{
  "n_layer": 20,
  "norm_place": "pre",
  "positions": "rope",
  "qk_norm": false,
  "parallel_block": true,
  "beta1": 0.95,
  "weight_decay": 0.026,
  "train_tokens": 114300000,
  "dataset": "wikipedia_en"
}
Each number is 128 + 24 x the weight over its row's rms, rounded and kept within 0 to 255. Layers, rows and columns count from 0. Numbers have three digits each. The size before them is the row's rms in percent of the matrix's.

# down: layer 9 MLP down (transposed), 256x64, rms 0.094, rows 161-255, columns 32-63
# up: layer 9 MLP up, 256x64, rms 0.203, rows 162-255, columns 32-63
down161 102:099108126135167122146166174098085084085147144118147155127151116097111111074109145107114107196137
up162 118:161137134112136123138148117134107087163148142139167113113085123111185124132144108082149130129123
down162 114:127098152137144100112091163117096107119089130138159068117130140128141157149165178112101145112142
up163 115:167160114108097130117135125113087149200131128099144158132138132129127153124095077117089122153109
down163 107:117107143128103124073151099163130123149140114181120116068149125141099137091155100120115155179168
up164 110:097127098152114135135136117171151099145100164134132172109123102117111078109148071134148117135139
down164 104:129129133101104086148128182120142148148180103114097153097123129116104136137156167175136178117126
up165 107:135109157108105152134133149134120127132145138119138141056124141117122076053117144121148125097128
down165 099:114089131113131157089132125149107131125137090122125099164152126113145144163154114133088135137178
up166 105:129123138155119131102112130138114136108132131115147144120101112148148121136140116195176132122105
down166 109:086119157127103092142121087148148124152110105150117088150123135138131110147155116183126095140097
up167 105:167079142119081122094115147114146111096123148146161158159174097093112149119162134167123156135124
down167 117:121106107146093121157118096142168124110119087143108097129149096127103145136157157101131135141125
up168 076:130165133118168106127132085118122173091132109114152129169102131112157110137142120121127157171090
down168 091:103108094158118186139116137150124096124121120101082120141149117123139119109108116112129119179134
up169 087:143174098110116115105137133113138130105124168126139137140095158114129135155118167143138119084148
down169 081:098100138166097124140116149067132117191150116109136081141154138128117145156100118119105149151138
up170 108:113112095134134116159145138129121180160105147128119117128170192137144133063128092085135091120114
down170 125:103111131144163109130148121101138141145206135079105118134101150159143110133147124136160163089110
up171 098:166146076110115111162107166110130132153138175130135136079123141143156171122116172139116101134130
down171 090:109181145131139134152146131160155134169113169116134115128095096156091135133121077143145099104080
up172 098:142139155165118109147134144147132163098101130146158071130133129160087096154111124155130150105155
down172 091:103149122063126148127096134151129129129156132166111094150099133133115145130125095136144106145134
up173 082:125105131126151107114140175132125161134125108083158158082145152099159153147158108102123161162151
down173 079:087124126148137179129128139118147103090137134143121143166144136117061195112120132133142107128130
up174 101:138127136183110122147132151126131132090115137129146127110107095153135124099100115133142135146098
down174 107:113135101079155163156115103123169107130138104116124152133099106116120100132142145082161129094103
up175 109:150136133103110097147119126068123134124158148151153102119104150088142179128110120123115121166124
down175 105:140114106162121141089132072133093117135155136125129128108135163118119121142119116127083148144104
up176 100:110084165153100118103120128146092139128123151156111106127120101121139150149175124172141101111162
down176 086:143147121072145148133131151083173154181112116159157131135129141145112089100095122140130162129131
up177 100:134121105112122131116126095133107143144128183143134101157092150114131140098115149146137093121130
down177 113:158118137187108120104140145169127163117124123096125137170129133122134119143088105145157099155128
up178 099:193100152139147144128129119158108112128119118134164131125167118094139123166121104149175115099133
down178 091:119122148126120109143169076117172114142149116151151121132189118138105154114159097120125115107160
up179 094:114106133140116107166120146176102191160082110097142112102151119098117097115127147151172148143084
down179 104:098166145135137121082157117151136135105143142138164138132124125144116099129140114108132158126101
up180 115:122132158136139115112184136101129196067125146132141128101105198162164106111112160113120124126169
down180 110:127143121148144109112158135109125178087161106100097140108107143148134130116114127124149166135160
up181 095:152126137125124145169132128130135141113137144157148081070118112175105129134114143119142154102125
down181 105:137130177131117142152131107104150108160089133112111086105117125123133142166154162123124091150177
up182 092:142143108142123152160119132116101145127112120166136123111126118125115117083134167087159141150083
down182 095:144129123108147124120152146099116120123130162121132129127157129147136154146121093131108107134143
up183 080:168127141091113124161125126090154153115089139101145159116136133137128145075158111135127113108163
down183 086:095150115141130123156099117120114084128119101126118120154175117119099126110090133132132098172080
up184 102:131117166104163085139144138159088146141101124105157107073133132092109128116104150142156089157107
down184 108:115113108140156105143153103109122135090115152108183145123142144137129154107117124114158133124083
up185 088:110135123159109108125127162148140128128150142136136122121137143122127156159096095181142101130119
down185 094:113112130086111184114107110154152135136127110158087128137122114152142116154122126099163133121121
up186 092:115153135147124094115096170139126135127126134170130149102108184098103098105117139106104126135110
down186 088:091123108138106122130106156159116141143154101119091144153132138152113105141146072090097136099101
up187 110:097146148119106098144149146139147126154129169110109178134119177142132122103150130071099140150128
down187 095:147132137131142086139128136126137107093143116130148132129097141142121164093138131163140225104114
up188 106:116117095130146081099121179125113086104151120120139133142123137071195123135130151155133139117111
down188 097:107132129144120097124121153122151119073149088078132120120171131129138109169151173096120128121100
up189 100:130097138143135134115193112122138182132148157144103128134114137158123117118140170159115159087106
down189 102:133093121113142147133115144119090111148117116165142170151178133127140121140106155113113095105122
up190 098:087188152105121115153159094139101158155130119111141145112090119107139119108129162141139118087110
down190 091:137124121162150114142096167109127105127140112181132099140117145131129101121104119153175119141125
up191 098:151111097107135100130144161107135071117118156132142112106153155149150110154097095116142089136101
down191 098:129157095125157127146122129108167078144117126142115105137120181117136102123148155103123084151135
up192 112:149073145140113100105134136108163166115142123158104142070113159182148128121112154151169117106110
down192 108:098129063093144158154106101157087114140087144194159127103110134134138147115139141107158096104171
up193 099:139146090121118151152128098181144118134081106186135128123089136150108105087121144132145147116095
down193 104:108107116095113086131081148174118151147120139141163154109124093141151142112135109137112147127150
up194 103:143115140115125175139115162146101111143104140127113158123117092110147133104166114150103129152127
down194 114:130111156182146174143118165142113085108112151114133121121128093106122121123142153141133119142106
up195 092:121143153153156110080127139120131119107167133131157125133115103094138152122115123087102099118153
down195 083:121146087117091145126080140144162136124121113138151095131171153135095162129127105131101157128117
up196 087:132142092110145161128160136131152068111092176107154093120121146159139102137141148100125097110153
down196 085:098123112140120169120117118108120118124147136162138114146184091098124146120146154137144133128140
up197 093:126068125117145083080115117141167147097150107126144119085140148126152112127149121133133157105115
down197 094:169126096118079158156137098089137091150129144117136134157101153129130104097093124091149119118130
up198 111:122145114107076125173148130150145104161121131099107130096142139130130139117131137096154114159154
down198 108:136153142082139149130108187117089083128123125116127150108158100117118187130124161124119137132107
up199 105:076122147149078097132124138120161114116119093135134159087123132159142133094142121136159130165114
down199 095:172147085148174131135137120152139105131119107129081114105118111084149144147095182144112139111096
up200 102:100120133163140108131185135091096112118154162115138131132143146108164132130087160152134112158135
down200 098:136153113096135138117112135162132080146133149060129146115152114147150147120130141091109164099130
up201 095:130143104130108160095129147160160133155149149142136143075116136089144152100097100123124152158114
down201 106:129132101131113128154125156159121170137105148128120180102122129134119084121105107109116169088127
up202 093:122153083142153111118139134080144149161121118169108132149092167166120090097114110125137138143126
down202 095:157076091098088117109137117166140123109126123086087115106176121118128137141122115132111161131158
up203 116:070116119112125080174127099168130138134164132142170088143113154103116139135155141114128122109146
down203 095:109103125120078131117112123100146142154115146141139165132136119150121115107162136165105110118168
up204 089:106114071140120137143098069149131172110115126120108179134103169179173120140134141131120149147164
down204 090:153124139113122107146096145106101096122130100162120088138174135124079162131136156158103134163127
up205 105:132104131117176154156116152112138138147114111125142133156168164155137129108152092125105104101159
down205 099:156106099167149126139123134147134118094109150090138114111128118122081144101116143144149140098144
up206 096:119147130110151109156068160156136143087095137125127144193168156098126121128123134135095141140110
down206 102:127119151120113134122108097148146108157117115139130161151100147172130154141179134142113121130103
up207 091:132170114135137100126154176150105099102116125137161128161115140140141114106144175117137125117113
down207 090:111183112111137125145108118122131154152097084103161072127128122107172083193130147123121103089139
up208 108:133130071150163105128129137171149120140121126141165116082141173116133133087078110125130137097151
down208 103:115100125164124143135111122078117117149124143129141141099152142092176130144102126139105148122104
up209 102:113134119163115091132135143151109118116165151109114106109093119157113110119140117090127138132153
down209 118:080100107141130139117117120099122105163143169175148152124129126063148107116160151147151165118110
up210 093:176173089165169066110119151088116123133129128115147132124141166126146144152117115162099126143159
down210 094:128185123146137093121132082115095130115122146117121125089102129179103125144094187139157115126112
up211 106:153128129121070150152126137098120113154134166108163086110090160107183144104101101139129155143122
down211 110:139160110091123131117131148156178140155134168122111133116135140094146098117133129092076117141124
up212 081:154136112129122137079153165159144119137091138147133107102137140144127138146106088111148162127121
down212 113:170144120135181110128150132181129207124146141140134148121110094128129140083116128109131125121122
up213 109:101125121109162115111118136141117153126155147166144123136147096092123091114127147188120133117121
down213 104:130086075121133108077116109092117121138131154131137125175158117150137154113189097119119130130150
up214 099:163123131107090130141130192108113159101120124111139127115135129097122141092117146151147112142114
down214 089:120142128137104162127115170147147122122141140081133082151090097155107178108116142133119134143154
up215 094:125123083150095128121119141123126152098135121134144151146143164111134127132099113138141141149149
down215 089:101131152111119099133117119127142143152187132103145130099080133167132130097142156140132121122125
up216 085:159099153134084146117172113173085106138130109133108141129160144111175127128114110160126134147118
down216 101:129138123118080121105087133120175135173128160168136163160120146144119127146111138116124145133101
up217 105:148144182155114150141138171124085100122093139119119138122113128118132098149152138131135167110093
down217 108:099108113127089135143129102129144143146132117151084082130100116121133128143195123095109166115141
up218 110:120139166105065144128112149122142081145124120158138158119164144116132133125071106140152143122118
down218 107:104114115145106135088125122124192122151104081081134113137152089159089163142133135109108144120114
up219 105:150116113126109143064147107129093112133140147144168147140158132086165131148155140124147095120141
down219 114:106130150171145134118143117131124123087123163146118118161158078140088164148166121105126093131115
up220 096:133090124118108132138133121107145145184154143148151136111147117185148161150129119165109130095124
down220 094:118109128106109136131106087126100144160102114151103132146097123154093086131128113106167105158117
up221 099:156175147134141174136124106153100124133112113155144068099143132134135126097128062136152142076140
down221 101:148134134143104158105112118110169145106121101147107182107075120127158154184147156143126111142130
up222 117:121112148111097086197120134119167141137120166132137095109125117099145136145121095143144104063115
down222 109:142140184085096170087123131109103129133129077095171134165177093147110127120130149136133116109121
up223 100:114118162155129116131113092088165143137123150154152133081090134120184144119135106095134132106144
down223 087:137173123135153126131114136150107134072129137127118112150139132107111125140097170166139123164090
up224 097:133133128179104141095099166123138167117146130133148076137111173110150151154099105125137154150115
down224 093:092119107142145135156113145092128102111125141146146106158093134143091170128157141121086115122136
up225 094:189106109150139145108103156102090139139133104117151146130144122109076118129132126138173199112109
down225 115:166116151130133099076140091110135073106110126130133147101129071111150111120107125104133167161126
up226 093:135092106077064136133139175124109117173137131156122144111117125130141139097089122133141171157146
down226 101:145145154159118098170156112120144115063095133082147126120157110091128115159144122132136124150147
up227 092:106144106145097153122095122136130147118118142149158085087149144094161122109112083130172100094153
down227 094:128088114133113133121150123115092114148161105131136136158125138157074107135140148132140118116098
up228 106:145115108171135173111143136218134122144114114127153132131133137129127108123114136098117139125140
down228 113:137112111132094167148177113117094104163100136091106136170124161145111130133140108120108114112155
up229 096:132115093170117073173172152118119137094096155114116144132142165144108150132124091111094121090159
down229 113:140100140142098105108154110141144111128148111097125183124143118182104113125172174096137122106111
up230 082:128138137152128133105132137160134161147082141136110086147108149097111112115095112120153128157121
down230 083:115109142140092105137081178125144088133100134151100091121170110130102121142112153130104124122116
up231 095:153145099135104124134138158132127098137117134125151164083115086118165138083124103140152101167125
down231 089:133083143102131147183091131111119157121110089115108097137138139112135138157126094155110136164148
up232 108:179167103144163102140140154137102154140130129129120148143111124123115143127116155134073087092141
down232 103:125155146134131102153100117095094134130157146104137148114140143073129177145140156132094159134109
up233 089:142159145138139091080120152165135145130132103162158138151166106060148160123143120072132160141117
down233 085:172140088098140145154097098090145073126115100169100116136134126117130109143140142147121143160138
up234 117:139084139114139107177082140124133104131081120170112128147110165126130073114114167183139105131144
down234 103:086132123139123172141163092141129145158138119144078111120095136156127098128131076090139132117179
up235 104:158105114138139153056134160176107108154135132126139168100080093153120151111126119133153112136107
down235 098:096126088139168102151171127123124109108136106188135110114119111144075142077137119114146109103179
up236 101:146121112113097140118113115136150117151095099175098128095128127092099106103156100150161167103124
down236 100:074133111143145096137157112097149120094137176129161119150120150163127151137083073106083091136149
up237 088:135128115092098072098139122119111122115139122127112141141160132141104113161110119156182126088124
down237 093:129077115087136131100114121112176106101115111129114133111171093129126144118104093153104125148147
up238 102:158125135112155140126141195101111114124130159122121142142150116131169101097112208109079134128104
down238 098:103120194165106132119104133197158139111094112119149070108105149139143093111126172137143130108092
up239 096:109100103174074139101108100116113173108114102165127132128149160125135144127124115166126113161115
down239 100:153153135138140096078187149102133138150101156149095118151108117116123131137124102113154128114135
up240 096:117132079147177088140124151134140073133144147166121154099138117142146105118170100105135112138098
down240 094:116122151134129113127156095115109152093159078133138136141128134182144127137112164126117080147131
up241 091:147106124111101146111140135100138087134113176149131114117154120188137142119160140157130134130100
down241 087:128125102141091123171105128109100147108128119112057145173147150136097128145102100161144132159146
up242 100:141137137112161131143183136151117099145117092122177136179153151104143170064134143123131129142122
down242 104:141138099151129116102078134102110123125134130176113176153105154144099115128124114166147086110157
up243 097:142102146080130152120078116104130111151099126110179076103145163108153121140160163145126146108130
down243 085:143073142152092143102130168179131140121125145125116147178124116099083160146136138142075141118128
up244 103:135111140126121122130121150143138124091148150155143147116134152149184096095133138131140089157095
down244 098:135128140145150125173107083119097165084147087151148106163090120127145077163096112095165137136079
up245 104:080141125153116163146148141118132177129134140109171120102127177143139122118153103066153098100127
down245 104:097097128080148130143121149178143135109142113179089154088127139112135124102127152097131157113116
up246 085:182113141071152109167153161153107151092125122106115092108132118070133104106145121129170143137140
down246 094:133143101104125126186127120112123133097102106143074148189141138146072156122102163125092134135093
up247 092:159140158107144105137180119090119132097095141121133094100113143158110140117176132113111123106144
down247 091:084102141115097115135139105131131144126164137132118145152097126145075149116139128111160114144124
up248 099:176164117141097154125135140118111090139120152144134073146068154139100124112156154143130148099130
down248 096:128135096125121147155142140107189126163096100123146124131128127110147109121125144107139152146152
up249 104:141104138122133110114147153135111158141136165110118124121104187146170141110112122103121118123104
down249 103:144159166144151158081133134118133098134099159105102120124116131169112152159145125123127079170110
up250 105:140136127162102142140118102111139091126131109118156138156072098094137118072128132188164141150105
down250 110:120119147166108113124116132152139125158067137090128134151132163133110156167121124131158123092097
up251 108:138105166142107135118163148115123114109167159137142094115147144118125120091082124038153155097119
down251 113:158138139145128138145146155093124076064115184158084144107137144104118142124106148142117105142131
up252 101:112130117129141105143151118138110123122118179133114100133163113110127094093138162136126106153130
down252 101:122139150092129097109136126176100121104153132107118116150129092115120106049157139148131120133103
up253 109:146132139144087120115145152136130164150164136098124151149110097129139113136154088097119117131128
down253 103:104167113158170109103142138124156138089150126102133145123112134123168130150107120097120100164127
up254 089:144119130092157126123105083167112075158111169128103173145091119129157123150137184176160153125146
down254 083:106131065141141150174071130082144104133121103102121109166139146111100125155109136135106144141133
up255 100:178099155109176149123149141154141117135124105138126127140158109123117153111109128185081121093146
down255 108:169108066129117113179099174115077092130131126117121112113095139155142146161154117141175126131115